From a checkpoint of a small transformer trained on Wikipedia: 5.46M parameters.
Each number is 128 + 24 x the weight over its row's rms, rounded and kept within 0 to 255. Layers, rows and columns count from 0. The size above them is the row's rms in percent of the matrix's.

# layer 3 attention output (transposed), 128x192, rms 0.12, rows 54-63,117-127, columns 160-191
size [100  98  93 105  94 100  98 100  99  96 100  95 103  98 108  96 106 100 103 102  98]
[[116 174 159 146 102 115 123  96 128 154 170 109 141 113 126 115 196 110 154 104 112 104 136 127 122  91  95 160 180 149 139 147]
 [131  99 132 150 104 115 126 143 113 148 149 162 108 168 110 112 148 140 156  64 107 146  97 100 141 115 190 119 179 115 117  78]
 [138 150  95 168  78 115 155 108 140 132 131  99 130 158 121  93  96 122 112 125 108 129 117 146 114 118 153  92 139 100 193 128]
 [152 163  75 141 134 158 138 121 138 125 147 107 116 167 119 102 129 132 117 109 112 149 139 158 153 138 126 107 170 134 106 111]
 [104 118 136 126 158 194 182 104 162 113 146 101 108 173 133 122 134  86 126 116 154 107 132 123 154 140 110 133 120 107 131 198]
 [132 148 109 135 169 150  92 107 124 134 142  57  96 106 101  87 126 125 140 113 108 115  92 160 137 157 155 121 156 112 132 123]
 [147  88 159 141 110 103 134 117 151 120 114 114 127 114 127  82 157 120 116 192  76 153 149 107 159 123  96 126  71 122 125 105]
 [149 168 168 143 107 137 112 126 114 116 122  97 140 125 121 159 145 131 103 114 166 165 137 130 125 135 156  99 171 151 107 156]
 [149 140 123  79 142 143 127 138  98 165 178 157 129 148 124 128 117 130 176  84 135 196 129 132 157 104 114 131 128 166 150 113]
 [139 143  99 120 153 172 133 135  92 162 109 106 108  97 147 145  98 120 128  96 149 129 135 157 159  96 115 127 124 130 142 134]
 [117  91 135 140 125  94 106 142 114 147 119 118 121  82 139 158 125 126  94 159 134 125 103  91 118 160  78 107 128 124 114 127]
 [153 119 105 121 155 106 126 190 105 140 134 147 142 127 147 126 107 157 141 123 155 146 157 106 152 113 142 113  82 146 122  91]
 [ 99 139 108 102 147  67 129 126 157 102 103  98 107 107 119 154 104 103 105 131 161 109 116 154 102 138 108 135 105 127 130 146]
 [145 127 155 129 159 179 179 154 133 142 142 124 122 153  82 100 109 142 153 111 161 108 132 103 112 155 135 146 147 146 120 141]
 [122 136 130 110 105  92 143 151 135 127 130 116 115  96 153 127 141  71 133 135 147 157 147 121  94  86 131  90 102 132 158 193]
 [ 79 138 135 165 140 124 125 111 155 156 119 106 161 132 130 121 108 132 134 184 127 116 136 136 136 132 167 162  92 111 145 113]
 [157  77 128 136 106 136 106 145 103 148 119 164 174 121 172 138 143 138 135 101  80 132 129 104 105  84  97 131  92 175 104 156]
 [110 111  97  77 123 155 109 130  98 129 110 185 133 164 112 118 100 138 130 139 143 140 118 108 134 126 112 186 163 154 161 171]
 [104 130 139 129 129 124 135 158 109 136 138 155 152  81 153 164 131 165 121 156 150 141 145 168 169 100 123 146 123 126 138  95]
 [ 92 121 102 129  80 148 121  92 139 100 107 130 112 135 130 162 148 128  97 168 120 125 122 190 124 115 150  96 103  78 120 109]
 [109 121 131  55 128  98 158 109 138 118 106 139 134 135  95  92 153 121 154 127 104  69 121 129 124 155 103 110 105 154 138 127]]
# layer 3 attention value, 64x192, rms 0.111, rows 54-63, columns 160-191
size [ 98  94  93 119  95 100 101 101 108  92]
[[133 160 136 147 120 129 139 129 114 151 137 111 109 126  99 160 127 113 130  68 103 149 156 131 177 119 139  87 108 167 151 167]
 [107 151 144 132 144 135 147 184 117 153 123 155 134 143 154 142 139 114 154 114 132  86 163 132 130 111 154 127 133 121 105 106]
 [110 156  98 118  95  94 121 139 152  92 125 158 149 128 127  96 112 162  99 141 170 108  91 162 132 134 110 166  85 148 141 126]
 [ 98 155 144 123 102 129 142 138 122 117 121 154  82 159  99 153 155 165 158 128  84 139 147 114 125 118 135 121 116 117 114 149]
 [158 145 128 108 134 111 155 134 115 117 128 120 122 158 128 118 115 125  93 108 115  88 161 140 139 116 119 121 134 129 149  95]
 [110 163 185 116 119 133  97 125 102 111 113  70 125 150 148 126 149 101 161 158 111 149 116 135 138  69 110 133 166 149 101  76]
 [105 103 116 171 154 112 114 118 103 111 157  99 128 132 117 184 137 173 113 133 140 134  85 119 127 117 147 157 130 109 174 100]
 [121 104 141 124 113 108 158 167  72 144 154 108 125 122 102 140 149 125 136 111 117 124 152 162 124 101 156 129 153 112 122 101]
 [177  90 116 112 142  89 145 150 149 118  92 132  73 136  98 159 117 107  84 156 142 105 106 118 146 161 113 126 133 121  93 132]
 [198 165 133 150 132 104 138 120 147 102 143 111 112 101 139 155 115 100 123 145 137 152 157 133 106 144 115 144 122 111 122 143]]
# layer 3 MLP gate, 512x192, rms 0.131, rows 0-56, columns 160-191
size [105  98  82 100  92  98 104  93 100 101  90  96  97 107  89  92 104  92  94  94  95 105  96  90  97  97  87 100 101 105 105 107  90 105 106 100  92 114 115  92 100 101  94 105 103  98 106  80  98 100 103 108 107  96  87 103 107]
[[132 116 110 122  83 172 140  83 164 123 135 144 106 166 129 113 148 124 118 123  69 133  92 116 169 145 127 103 112 121 125 157]
 [149 108 122 123 121 130 160 114 155 167 174 121 149 102 128 153 126 108 131 114  89 120 133 168  95 111 147 105 154 147 175 133]
 [145  91 161 167 101 151 146 102 133 160 136 154 153 150 101 124 125 147  87 114 165 133 144  85 112 135 113 131 167 103 163  91]
 [123 145 158 143  91 150  83 124 152 129 126 118  96 157 143 134 140 174  62 121 143  97 175 134 138 133 109  89 183 106  87 147]
 [159 124 153 136 125  58 181 110  98  93 144 158 122  79 165  97 129 140 119 122 139 118  86 163 110 132  97 128 123 162 139 105]
 [130 150 118 124 170 155 137 130 122 110 124 111 133  89 103  99 115 156 160 169 142 106 171 122  77 154  79 147 101 157 117 140]
 [120 120 119 135 139 117 150 110 126 106 136 129 140 121 115 103 118 134 127 134 162 158  76 160 104 183 126 134 121 146 155  80]
 [108 125 114 150 128 144 155 129 165 135 115 135 144 121 165 132 124 102 142 179 170 126 198 138 143 138 127 144 136 111  99  97]
 [142 112 141 154 169 107  97 151 112 119 115 178 139 127 110  77 118  88 152 151 141 152 164 110 117 111 145 128  78 140 140  94]
 [126 133 107 129 101 155  97  99 109 142 127 110 108 158 149  84  84 132 140 123  90 113 104 140 155  99 113 131 136 136 179 125]
 [134  84 127  89 142 140 124 189 156 150 141  89  59 144 156  85 126 124 135 106 157 126 117 145 143 146  99 111 162 109 108 122]
 [126 106 109 139 128 124 130 139 107 137  96 128 131 140 127 148 158  93 119 143 125  37 154 122 125  91 105 160 138 144 101 106]
 [135 142 154  50 126 187 171 130 142 131 150 110 167 164 159 115 124 170 117 120 113 109 125  86 118 130 147 126 115 109 138 107]
 [111 152 148 101  91 160  95  78 136 124 166 123 149 120 123 135 102 167 126 112 131 145  93 116 158 132 202 125 110  70 148 141]
 [112 108 117 127 116 125 107 104 113 148 133 126 117 129 173  91 149 138 132  98  99 133 103 184 115 103 155 148 101 127 157 134]
 [142 135 121 124 137 110 114 127 126  88 150 132 145  98 143 113 105 129 127 119 139 126 114 109 125 188 140 153 156 115 138 156]
 [ 85 140 102 106 132 123 106 135 118 149 132 106 110 117 105 123  81 151 110 149 113 107 130 161 121  98  99 195 125 174 166 187]
 [100 165 171 153 106  56 118 162 111 141 122 164  93 144 132 148  92  94 139 150 149  83 138 130 138 131 107 135  89 142  75 148]
 [162  97 128  95 148 122 105 100 109 128 122 152 181 107 114 102 143 131 138  91 163 130 126 129 143  99 165 114 143 152 142 116]
 [106 115 171 196 124 102  90 119  78 149 113 175  87 140 130  83 108 101 112 112 137 155 150 144 120 127 148 156 153 175 144 159]
 [132 147  93 104 105 163 130 126 131 141 120 129 132 113 111 127  95 183  99 172  90 105 122 185 148 163 136 140 140 147 150 150]
 [102 116  97 158 129 106 155 147 133 143 110 104 109 104 121 119 138 133 130 150 103 164  95 141 162 128 115 166 126 156 140 101]
 [137  95  96 177 158 111 107 135 123 161 146 128  87 150 131  98 163 121  99 112 163 105 116 136 143 143 133 141 138  98 125 157]
 [101 169 157 141 123 159 126 130 118 100 140 135 114 170 104 101 149 155 146 149  69 112 144 130 115 124 111 122 100 136 108 121]
 [123 145 112 138 146 176 151 119 141 185 114 132 130 184 139  92 139 165  91 125 109 158 112 147 100 149 130 187 163 135 129 157]
 [127  93 126 146 128 174 142  65 129  87 128 146 116 139 108 122 142  85 138 109  94 122 158 147 129 154 100 100 110 117  82 133]
 [123 123 125 153 114 142 146 149 164 158 135  97 130 130 139 136 141  93 121 127 111 118 118 105 104 115 118 120 113 119 130 187]
 [120 137 144 111 127 129 139 108 144  97 113 126  97 130 105 130 142 144 101 127 127 149 102 144 161 131 148 157 159 163 117 132]
 [130 146 105 122 119 114 110 108 124  82 163 103 142 102 146  94 137 147  91 100 128 138 155 137 137 135 140 107 131 171 106 134]
 [128 134 163 112 154 131 136 104 100 108 166  99 125 146 123 125 154 142 125 164 124 127 131  68 120 139 141 176 147 127 147  62]
 [122  87 103 141 115 105 161  99 156 160 109 184 144 105 129 133 149 142  93 178 106 113 135 107 125 146 122 148 112 111 162 143]
 [126 109 129 135 158 127  92 129  97  85 146 151 140 113 141 181 180 132 136 102 159 145 145 137 133 133 147 132 143 143 139 133]
 [ 87 126 142 121 147 132 116 142 122 114 165 119 112 152  91 150 161 103 111 140 113 161 126 135 130 118 146 103 162  83 149 169]
 [119  84 157 154 186 131 136 129 157 120 134 165 103 150 159 102 134 164 103 109  77 131 156 114 117 155  99 176  83 132 134 188]
 [176 150 173 173 118 140 119 159 166 127 158 146 136 176  94 149 148 114 112  85 140 145 165 106  98 141 132 128 167 107 114 150]
 [ 96 157 154 157 186 118 124 177 119 146 166 134 136 135 148 146 141 106 142 147 101 151 146 134 106 141 139 104 102 104 134 125]
 [114  91 121  81 110 133 194 116 151 109 132 142 132 167 104 117 119 146 108 142 138 151  89 160 147  97 140  98 131 129 122 158]
 [105 117  84 116 139 133 117 131  45 135 135 135 108 114  88 134 146 137 118 122 133  91 136 122 109 125 131 107 189 149 136  97]
 [143  71 175  73 126 123  95  91 152 149 131 137 130 106 139  94 164  99 119 156 146 140 105 120 138 155  95 161  74  83 121 129]
 [139 119  93  73 144 143 112 140 132 107 133 112 165 102 103 124 127 138  93 153 135 123 118 194 123 151 122 125 106 118 135 134]
 [128 131 188 141  93 132 126 112  93 146 156  96 101 120 103 109 161 126 122  88 104  75 131 120 119  90 149 100 138 128 140 139]
 [121  98 120 139 118 104 134 149 145 122 108 109 131 157 127 118 130 137  83 160 172  76 157 135  88  96 165 137 134 115 148 135]
 [ 91 139  91 115 124 129  74 107 106 139 132  81  87 162 149  55 150 123 135 126 156 122 142 158  98 105 115 126 152 116 107 144]
 [102 132 108 104 116 113  84 101  96 127 133  86  68  92 152 161 126 153 112 154 177  76 134 149 142 117 167 147  89 145 163 128]
 [127 125 133 129 128  92 130 143 114 144 124 151 140 117  99 169 172 155 129 114 132 162 128 109 106 166  96  95 116 110 118 138]
 [132 105  92 139 108 111  58 166 144 126 146 151 112 161 152 118 130 123  66 133 101 119 104 103 149  79 141 108 131 135 131 136]
 [166  84 111 107  95 103 146 130 117 132 128 132  80 123  97 130 137 121 158 103 127 156 145 121 105 171 139 150  99 144 141 144]
 [ 47 102 121 158 117 110 108 119 131 130 109 148 129 128 118 169 103 169 126 146 142 118 125 162 133 166 153 169 145 117 115 132]
 [101  86 133 136 151 124 125 172 121 155  96 116 153 127 131 134 105 145 117 122  87 169 103 145 185 141 121 145 135 129 128 120]
 [102 158 157 135 100 114 127 113 148 143 103 119 175 121 137 127 138 132  97 110  99 130 141 157 103 125 156  80 135 122 134 136]
 [100 138 147 110  76 125 127 145 110 129 114 116 132 123 132 107 142 145 108 132 120  62 154 147 179 155 122 110 174 165 135 108]
 [118 142  99 112 171 137 119 138 107 124 158 172 143  81 185 170 106 113 133 116 164 138 116 148 124  66 117 112 107 141 131 116]
 [ 80 161 166 133 142 130 137 105  76 135  81 123 160 105 145 140 137 114 121 105 166 122 137 121 121 117 125 138 103 133 170 134]
 [139 125  99 102  66 148 142 130 116 101 157  93 126 132 106 174 130  86 178  89 150 144 139 149  65 117 157 120 136  96  94 118]
 [124 137  78 120 137 137 120 118 111 139 159 137 136  84 152 131 146  85 163 146  86 102 139 151 132 126 113 110 132 140 124 165]
 [117 118 192 163 123 138  87 100 120 112 123 137 124 134 123 122 100 131 149 138  90 149 119 119  84 135 159 122 109 150 147 167]
 [106 118 118 129 143  90 184 185 104 114 158 136 114 188 116 155 128 120 129 121 119 139 143 158  67 105  87 118 129 102 135 117]]
# layer 3 MLP up, 512x192, rms 0.127, rows 0-55, columns 160-191
size [106 103  85  93  96 101 111  91 102  92  96 110 107 110  96  99 109  87 100  93  92 107  92  84 101 104 102  99 107 103  99 110  96 105 107  87  94  88 115  93 103 100  95 111  94  94 107  90 100  93 104 105  99  99  93  98]
[[125 158 159 116 159  91 110 120 146 100 131  73 130 150 107 130 127 157 170 121 103 133  87 139 121 136 119 120 150 119 135 179]
 [178 121 133 103 113 133 131 100 153 139 144 136 114 142 117 123 143 112 145 148 122 114 125 165 107 136 147 117 140  93 154 131]
 [160 131 151 119  87 120 153 126 140 143 152 139 114 153 114  99 168 197 106 145 115 150 120 105 115 163 119 105 162 158  77 157]
 [120 182 139 160  77 121  98 101 141 148 111 162 156 155 152 104 158 157  53 146 124 124 178 117  76 102 139 103 144  99 129  90]
 [148 131 108 136 142 110 159 133 131 148 126 118 169 132 141 119 110 153 118 131 113 127 122 173 138 166 110 135 137 142 150 116]
 [152 158  98  93 132 159 111 116 168 126 108 156 130 169 159 123 159 128 142 112 120 122 137 141 102 146  87 119 134 159 139 126]
 [137 139  87 134 184  85 135 135 124 138 155 125 124 137 147 113 119 129 144 135 108 114 134 125 119 142  99 113 109 120 147  92]
 [140 114 159 166 152 113 171 107 149 139 114 152 139 133  91 114 165 176 135 161 148 122 154 118 109 144 170 105  97 133 147  61]
 [153  84 121 169 128 130 132 133 113 107  98 100 108  77 101 104 120 142  92 163 179 151 123 132 141 161 154 134 135 113 117 103]
 [ 83 147 161 127 153 122 107 106 121 120 178 156 164 118 120 144 162  93 119 129 118 148 133 129 155 171 119 132 125 157 110 165]
 [105 143 108 139 116 147 103 119 132 170 144 103 130 114 102 113 133 132 118 158  82 157 127 115 132 123 155 109 154 130 166 117]
 [130 128 142 151 134 142 114 128 151 146 116 146 172 135 113 101 109 157 132 116 120 107 123 144 147  73 127  78  98 101 125 126]
 [135 142 143 137 163 112 131 140 123 114 140 154 124 101 116  87 129 137  87 107 163 137 139 105 143 115 185 114 134 162 123 162]
 [119 139 109 154 111  80 168 125 151 146 114 130 119 149 189 132 136 137 140  94 134 122 145 101 151 132 172 151 124 144 132 137]
 [135 130 115 135 159  89 156 144 117 126 108 136 131 122 129 143 133 103  99 121 139 123 144 161 132  88 138 113 132 106 111 153]
 [ 98 154 156 144 119 139 143 133 111  88 125 130 119 125  78 116 105 126 113 126 113 128 128 138  86 168 116  80  85 146 138 114]
 [118 149 154 101 150 138 119 134 135 109 134 119 124  96 132 183 144 116 120 121 126 125 130 107 106 130 118 107 174 143 138 142]
 [170 103 142 125 138 128 125 127 128 104 125 154 176 141 154 102 132 114 157 113 126 152 155 137 169 124 100 127 134 114 104 130]
 [112 110 101 138 112 154 134 170 124 106 131 131 124  71 128 114 160 140 105 167 122 124 116 130 151 110 123 108 139 168 113 112]
 [146 133 126 161 110  63 140  99 154 140 120 168 116 106 132 160 141 168 114 168 108 136  89 119 115 120 174 149 128  93 138 129]
 [112 137 133 157 124 164 117 127 135 124 140 114 138 131 199 141 103 127 170  93 134 114 112 147 131 141 158  86 149 168 113 133]
 [149 111 101 140 154 117 110 140  79 123 107 157 171 122 137 124  95 136 110 121 144 183 164 124 139 103 150 122 124 148 134  74]
 [150 127 136 183 132  83  91 119 123 165 119 134 131 149 107 131 160 147 113 136 151 102 115  86  85 141 127 112  81 144 138 182]
 [119 160 154 165 111 154 122 149 114 118 124 102  82 138  97 162 147 130 104 139 144 148 182 146 102 160 153  91 135  91 123 176]
 [111 108 148 103 129 127 158  92 104 127 119 124 157 100 121 146 113 154 120 108 118 147 159 161 149 105 118 101  89 129  98 128]
 [164 114 117 117 108 100 165 157 130 109 114 130 107 172 151 131 168 123 113 123 132 104 139  95 115 109 103 118 139  67  98 116]
 [141 131 125 109 123 143  90 119 126 147 169 133 136 136 116  99 166 144 158 135 109 116 106 128 168 126 110 115 112 128  82  96]
 [138 149 124 123 164 159 155 127  94 157 135  84 102 105 110 119 132  62 151 151 154 126 132 113 107 118 124 103  77 109 124 150]
 [143  98 132 125 123 108 123 130 106 152 103 134 148 119 113  99  57 104 132 128 154 135 139 109 116 110 129  81 133 109 123  89]
 [139 138 132 146 132 152 113 148 154 135 188 156 132 147 115 117 124 138 160 154 146 109 126 139 147 144 104 124 113 114 150 135]
 [ 94  88 175 139 142 100  50 127 105 120 131 129 111 145 130  72  96 157  90 119 132  72 115 190 122 119 145 134 133 156 134 159]
 [132 152 147 134  66 141 165 125 132 145 107 129  98 101 143 126 112 180 119  91 121 142 117 148 125 162 159 135 117 133 124 118]
 [147 121 132 170 103 130 146 114 121 115 126 159 157 133 109  75 159 121 128  84 139 135 129  84 127 130 154 182 120 141 118 145]
 [141 136  69 131 129 126 125 139 134 120 155 121 106 100  96 143 117 115 147 171 117 142 158 181 142 116 154 124 141 101 138 153]
 [124 154 121 124 122 121 116 115 131 138 112  91 123 122  96 126 118 181 141  95  84 100 111 131 123 111 140 131 101 143 133 137]
 [118 106 143 134 168 147 148 158  86 149 107 156  67 119 110  58 106 114 154 118 137 113 158 118 120 158 126 133 150 113 149 146]
 [154  89  96 102 106 130 188 124 112 104 141 139 151 138 128 153 168 126  68 148 134 113 157  86 143 162  90 113  89 139 122 148]
 [149 118 116 139 129 122 100 160 102 135 115 113 103 145 129 122 106  95 102  89 107 111 164 112  97 140 122 127 132 138 145 136]
 [153 115 175 162 187 132 119 163 101 143 172 157 100 127 135 111 117 149 111 138 118 110 160 113 109  89 107 104 141 118 116 199]
 [147 103 115 138  67 201  96  95 169 132 158 116 134 199 133 131 128 142 108  85 117 153  84 111 155  87 144 133 133 123 150 142]
 [133 146 160 151 146 129  97 139 110 131 169 118  97 116 109 164 164 165 124 152 166 134  92 114  93 170 157 150 157 120 144  82]
 [152 148 125  83 124 123 145  93 115 147 187 161 138 107 109 137 110 103 113  88 102 135 120 153 165 159 139 116 117 126 141 131]
 [133 137 140 115 124 134 120 173 103 143 145 128 148 124 124 167 119 103 108  79 174 160 137 141  79 180 144 172 164 138  79  84]
 [107 174 113 106 150 161 125 144 137 133 158 136 141 133 131 153 137 127 127 149 151 138 125 111  78 141 124 128  98  96 149 102]
 [105 157 120 140  92 159 176 119 132 138 159 121 126 117 118 131 182 136 124 106 114 136 141 121  95 113 103 146 152 125  93 105]
 [153 119 103 157  97 135 127 146 133 147 109 172 127  90  68 114 156 148 121  89 162 128 136 139 164 146 156  81 110 132 141 159]
 [135 110 113 106 130 137 123 116 157 129 104 146 155 178 105 144  91 132  83 114 115 139 109 146 135 147 155 100 111  79  86 112]
 [119 136 152 131 129  91 183 125 138 121  82 147 108 151 130 134 122 171 136 187 122 103 140 142 142 144 132  95 125  92 100 107]
 [151  94 114 160 115 125 130 133 118 136 126 155 143 140 118  86 144 101 124  99  84  87 137 117  83  96 150 115 106 134 124 127]
 [108 139 132 130 131  98 131 138 147 133 115 114 161 158  98 137 153 134  98 113 133 191  58 106 132 123 134 144 130 174 137  88]
 [185 176 150 125  99 156 147 143 105  78 113 116 151 131 143 133 133 123 169 122 186 123 128 158 156 151 113 133  96 114 152  76]
 [170 112 163 174 105 112 128 100 129 111 117 143  92 160 113 131  88 169  95 145 117 102 163 154 142 159 182 133  78 140 134 149]
 [130 124 187 137 166 136 155 124  91 117 100 113 153 114 109 101 113  78 114 139 119 118 131 132  91 122 155  97 146  96 157 106]
 [149 112  93 126 127 106 135 115 112 132 124 130 136 116 135 146 117 112 227 165 154 137 114 180 151 169 125 143  83 110 122 162]
 [106  92 150 117 155 121 147 133 173 127 152 112  97  93 142 131 136 123 129 158 123  88 130 146 162 121 147 124 169 122 152 153]
 [ 81 152 123 114 144 110 173 112 117 140 163 128 115 182 119 128 116 102 128 120 122  90 151  96 137 131 119 127 129  83 123 186]]
# layer 3 MLP down (transposed), 512x192, rms 0.115, rows 0-55, columns 160-191
size [ 98  98  91  98  99 101 103  99 109 101  97  98 104 103  95  92  98  95 100  96 104 104  99 101 103 103  97  99  99 104 100 104 101 103 101 101 103  99 104  94 101 101 103  99  97  95  93  99 105  96  97 104  97 103 101  98]
[[105  83 116 118 122  89 121 150 144 160 108 131 122 166 171 170 102 135 121 106  95 103 124 157 149 145 116 143 136 140 126 108]
 [103 152 156 123 171 175 180 152 142 146 114 137 166 140 128  98 177 101 112  82 134 128 136 107 126 135 116 131 113 117 144 180]
 [126 103 137 157 113 114  97 136 111 143 122 165 112 108 175 114 127 129 143 153 135 141 115 101 160 112 115 134 154 130 114  83]
 [124 120 134 127  72 150 167 154 125 172 108 116 131 113 141  74 109 129 116 121 129 165  92 145  84  95 131 145 104 123 107  85]
 [102  82 140 140 100 120  82 130 148 163 106 111  80  88 148 152 127 132 131 145 131 152 129 154 150 138 132 138  81 118 105 164]
 [ 71 169 139 158  89 145 114  92 128 100 143  93 154 171 169 145 121 165 145  97 107 150 125 150 144 154 145 135 130  99 109  93]
 [127 145 142 106 160 130 132 168 138 144 121  94 116 102 120 119 160 136 122 121  96 140 140 131 138 129 118 118  95 102  94 128]
 [121 124 122 154  85 114 165 128 152 112  87 146  33 103 124 153 130 117 129 112 155 156 133 110 148 142 114 143  97 101 114 106]
 [102 132 119 122 156 136 145 137 102  83 116 139 126 121 162  84 142 154 128 111 106 149 137 101 134 130 153 149 163 152  96 182]
 [136 125 105 154 139 155 114 103 160 173 115 131 144 156 138 130 118 165 109 137 107 142 132 134 145 115 133 114 131 104  93 133]
 [137 127 124 138 121  94 166 122 150 142  99 158 143 136 146  86 123 134 119 122 136 112 146 156 118 149 148 121 110 127  99 122]
 [120 105 152 144 163 133 130 132 100 129 171 163 119 127 106  93 126  85 153 113 142 151 154 187 117 130 125 108 143 120 100 122]
 [158  99 136 153 142 172 154 175 176 129 104 169 104 132 134  92 110 161 139 115 119 126 102 104 146 112 145  93 142 104 156  80]
 [146 111 120 124 136 143 111 166 160 127 129 161  93  71 140 138 150 150 152 120 112 106 154 117 154 117 180 126 142 125  95 148]
 [121  90 139 115 109 106  63 128 161 136 139 118 140 123 153 129 147 140 144 139  98 114 121 114 178  96  97 121 151 172 118 113]
 [108 105 167 144 148 143 147 182 111 107 132 129 150 123 142 148 161 119 133 165  83 114 111 119 114 165 113 121 171 113 140  84]
 [114 104 168 128  96  87 131 131  92 150 138 134 149 172 135 161 102 149 104 153 149 144 140 136  96 101 198 189 147 137 129  91]
 [115 125 149 134 137 168 142 133  89 117 152 100 129 117 125 111 121 138 173 124 177 132 177 118 116 127 129 132 134 135 103 134]
 [ 98 129 137 129 170 142 137 137 122 131 145 157 147 133 145 105 159 159 184 147 105 135  84 149 121 113 137 145 153 126 123 183]
 [ 91 135  91 120  92  99 144 111 138 172 141 119  93 113 121 132 116 119  78 173 162 115 134 137 104 109 156  80 149 159 159 146]
 [121 132 151 134 184 164 133 118  95 115 164 149 116 145 111 117 123 117 133 109 144 116 116 138 132 142 143 138  75 119 122 157]
 [157  92 195 100  75 107 121 156 116 165 131 160 102 141 143  86 115 133 150 132 154 133 128 126 120 111 150 134 161 144 143 123]
 [123 125 102 106 119 130 174 122 139 114 137 151 110 101 135 136 123 113  76 153 127 163 121  92 145 154 138 155 135 153 156 114]
 [135 125 117 136 106  86 134 180 159  84 122 153 119 125 168 175 113 126 113 147 130 131 131 142 107 112 135 126  91 129 160 156]
 [110 123 164 119 110 118 167 103 113 114 117 149 134 128 104 136 102 114 131 111 133 174 125 134 184 150 155 118 114 155 103 103]
 [149  89 166  94 130 137 120 115 151 140  85  91 151  95 123 145 159 110 154 117 167 130 149 120 142 163 132  89 139 144 155  95]
 [ 93 101 126 115 120 127 148 100  76 171 117 102 137 111 159 125 100  52 143 113 102 163 146 136  86 124 125 127 135 123  88 139]
 [131 117 171 150 135 122 123  89 147 104 154 116 119  87 169 141 125 113 129 116 119 176 119 136 113 166 117 113 125 114 146 133]
 [143 147 205 128 184 125 156  97 126 114 104 159 118 113 107  76 129 144  84 129 136 125 115 113 138  90  77 100 162 109 120  98]
 [164  91 122 128 125 123 120  95  73 109 153 146 114 156 129  73 101 113 113 118 136 167  79  92 142 111 151 142 130 121 115 162]
 [155 119 126 131 127 120 141  87 157 153 137 105 107 152  97 102 127 157 123 160 117 136 117 104 111 119 146 145  91 126  75 150]
 [112 114 118 150 118 146 166 125 144 148  95 174 110 143 154  70 120 118 120 160 142 160 138 123 101 163 139 141  97 132 116 134]
 [ 88 110 142 136  91 142 151 120 133 133 128 165 147 158 116 172 124 130 117 148  50 148 117 131 136 114 140 134 102 109  92 170]
 [166 121 108 110 126 124 120  95 155 154 104 102 142 128 148 115 127 141 148 107 149  92 131 131  86 113 123 128 127 120  90 142]
 [148 119 110 137  90 109 133 135 140 136 125 175 109 138 130  72 152 138 153  92 140 137  88 123 143 118 106 116 150 159 173  95]
 [153 155 129 163 139 142 165 165 171 145 101 110 147 143 153 130 129 178 128 159  66 103 154 150 127 150 164 119 141 118 137 178]
 [135 143 122 111 116 112 122 120 162 101  99 148 136 118  98 113 105 125 114 168 132 146 137 126 160 146 108 136 165 116 134 128]
 [189 137 123 123 110 146 164 136 136 127 113 150 143 153 123 143 138 118 148 143 117 152 139 122 120 150 167 130 108  85 140 113]
 [151 128 115 150 136 138 145  96 141 158 114 150  75  97 105  63 128  97 127 117 128 108  95 149 102 121 145 102 112 151 132 122]
 [141 145 143 147  93  83 116 113 112  98 147 124 100 122 134 152 119 112 127 122 106 158 144 146  77 125 105 153 139 141 164 118]
 [153 147 139 106 150 105 136 143 124 116 139 148 110 125 154 158 134 120 175 145 136  97 135 111  67 155 123  94 119 110 131 104]
 [ 80  75 182 162 103 125  86  99 122 128 147 121 104 105 157 153 149 105 101 127 167 148  89 150 135 125 118 143 134 127 144 159]
 [123 156 108 147 136 154 128 169 168 130 151 138  87 126 109 126 135 111 108 139 129 139 153  89 155  84  98 124 165  96 121 112]
 [119 156  91 147 143  95 121 134 160 102 112 145 113 129 154 136 131 115 152  89 140 115 118 142 120  90 162 124  91 128 139  85]
 [178 139  94 155 163 131 132 109 145 148 150 102 102 167 123 130 124  82  90 133 104 144 165 125  94  99 142 112 132 107 119 136]
 [132 163 131 117 154 102 131 120 122 110 103 138 134 106 117 178 113 128 155  86  75 111 144 128 106 127  96 135 163 133 117 128]
 [125 140 137 130 113 105 140 154 119 105 138 122 160 141 127 144 104  90 142 143 158 128 151 108 149  90 126 101 136 146 143 118]
 [139 171 114 123  92 123 123 127 158 142 113 143 162 112 132 133  99  98 106 130 123 131 142 131 127 151 137 107 138  86 141 105]
 [163 141 125 190 111 115 116 157 119 127 126 137 104 119  94 100 142 127 111 116 130 127 120  83 141 135 130 114 171 112  99 122]
 [153 143 134 130 120 180 165  82 154 120 109 104 115 109 130  77 126 156 141 121 149 126 160 146 102 128 157 182 162  80 114 124]
 [146 127 140 160 109 125 163 122 131 154 108 162 139 177 139 168  95 102 146 119 134 110 146 154 116  65 162 131 127 134 120 106]
 [143 146 130 115  99  81 126 186  89 106 152 147 146 184 114 131 119 163 143 112 130 146 118 102  87 156 175  66 139 108 118 127]
 [128 169 143 121 145 148 171 132 119  96 123 124 166 152 113 190 145 110  74 110 131 122 137 152 143 163 100 107 130 115 124 150]
 [143 117 156 137  93 124 107 164 168  98 176 172 149 129 153 139 143 113 120 111 103 129 127 122 150 122 140 150 141 126 126 119]
 [ 87 139 117 132  95  96  98 114 103 147 129 172 165 107 128 160 138  87 135  97 133 123  99 116 124  78 127  88  91 106 113 133]
 [151 139 111 114 126 112 126 128 164  99 159 155  87 124 142  92 107 156 111 150 119 132 114 148 156 134 138  90 143 133 144 114]]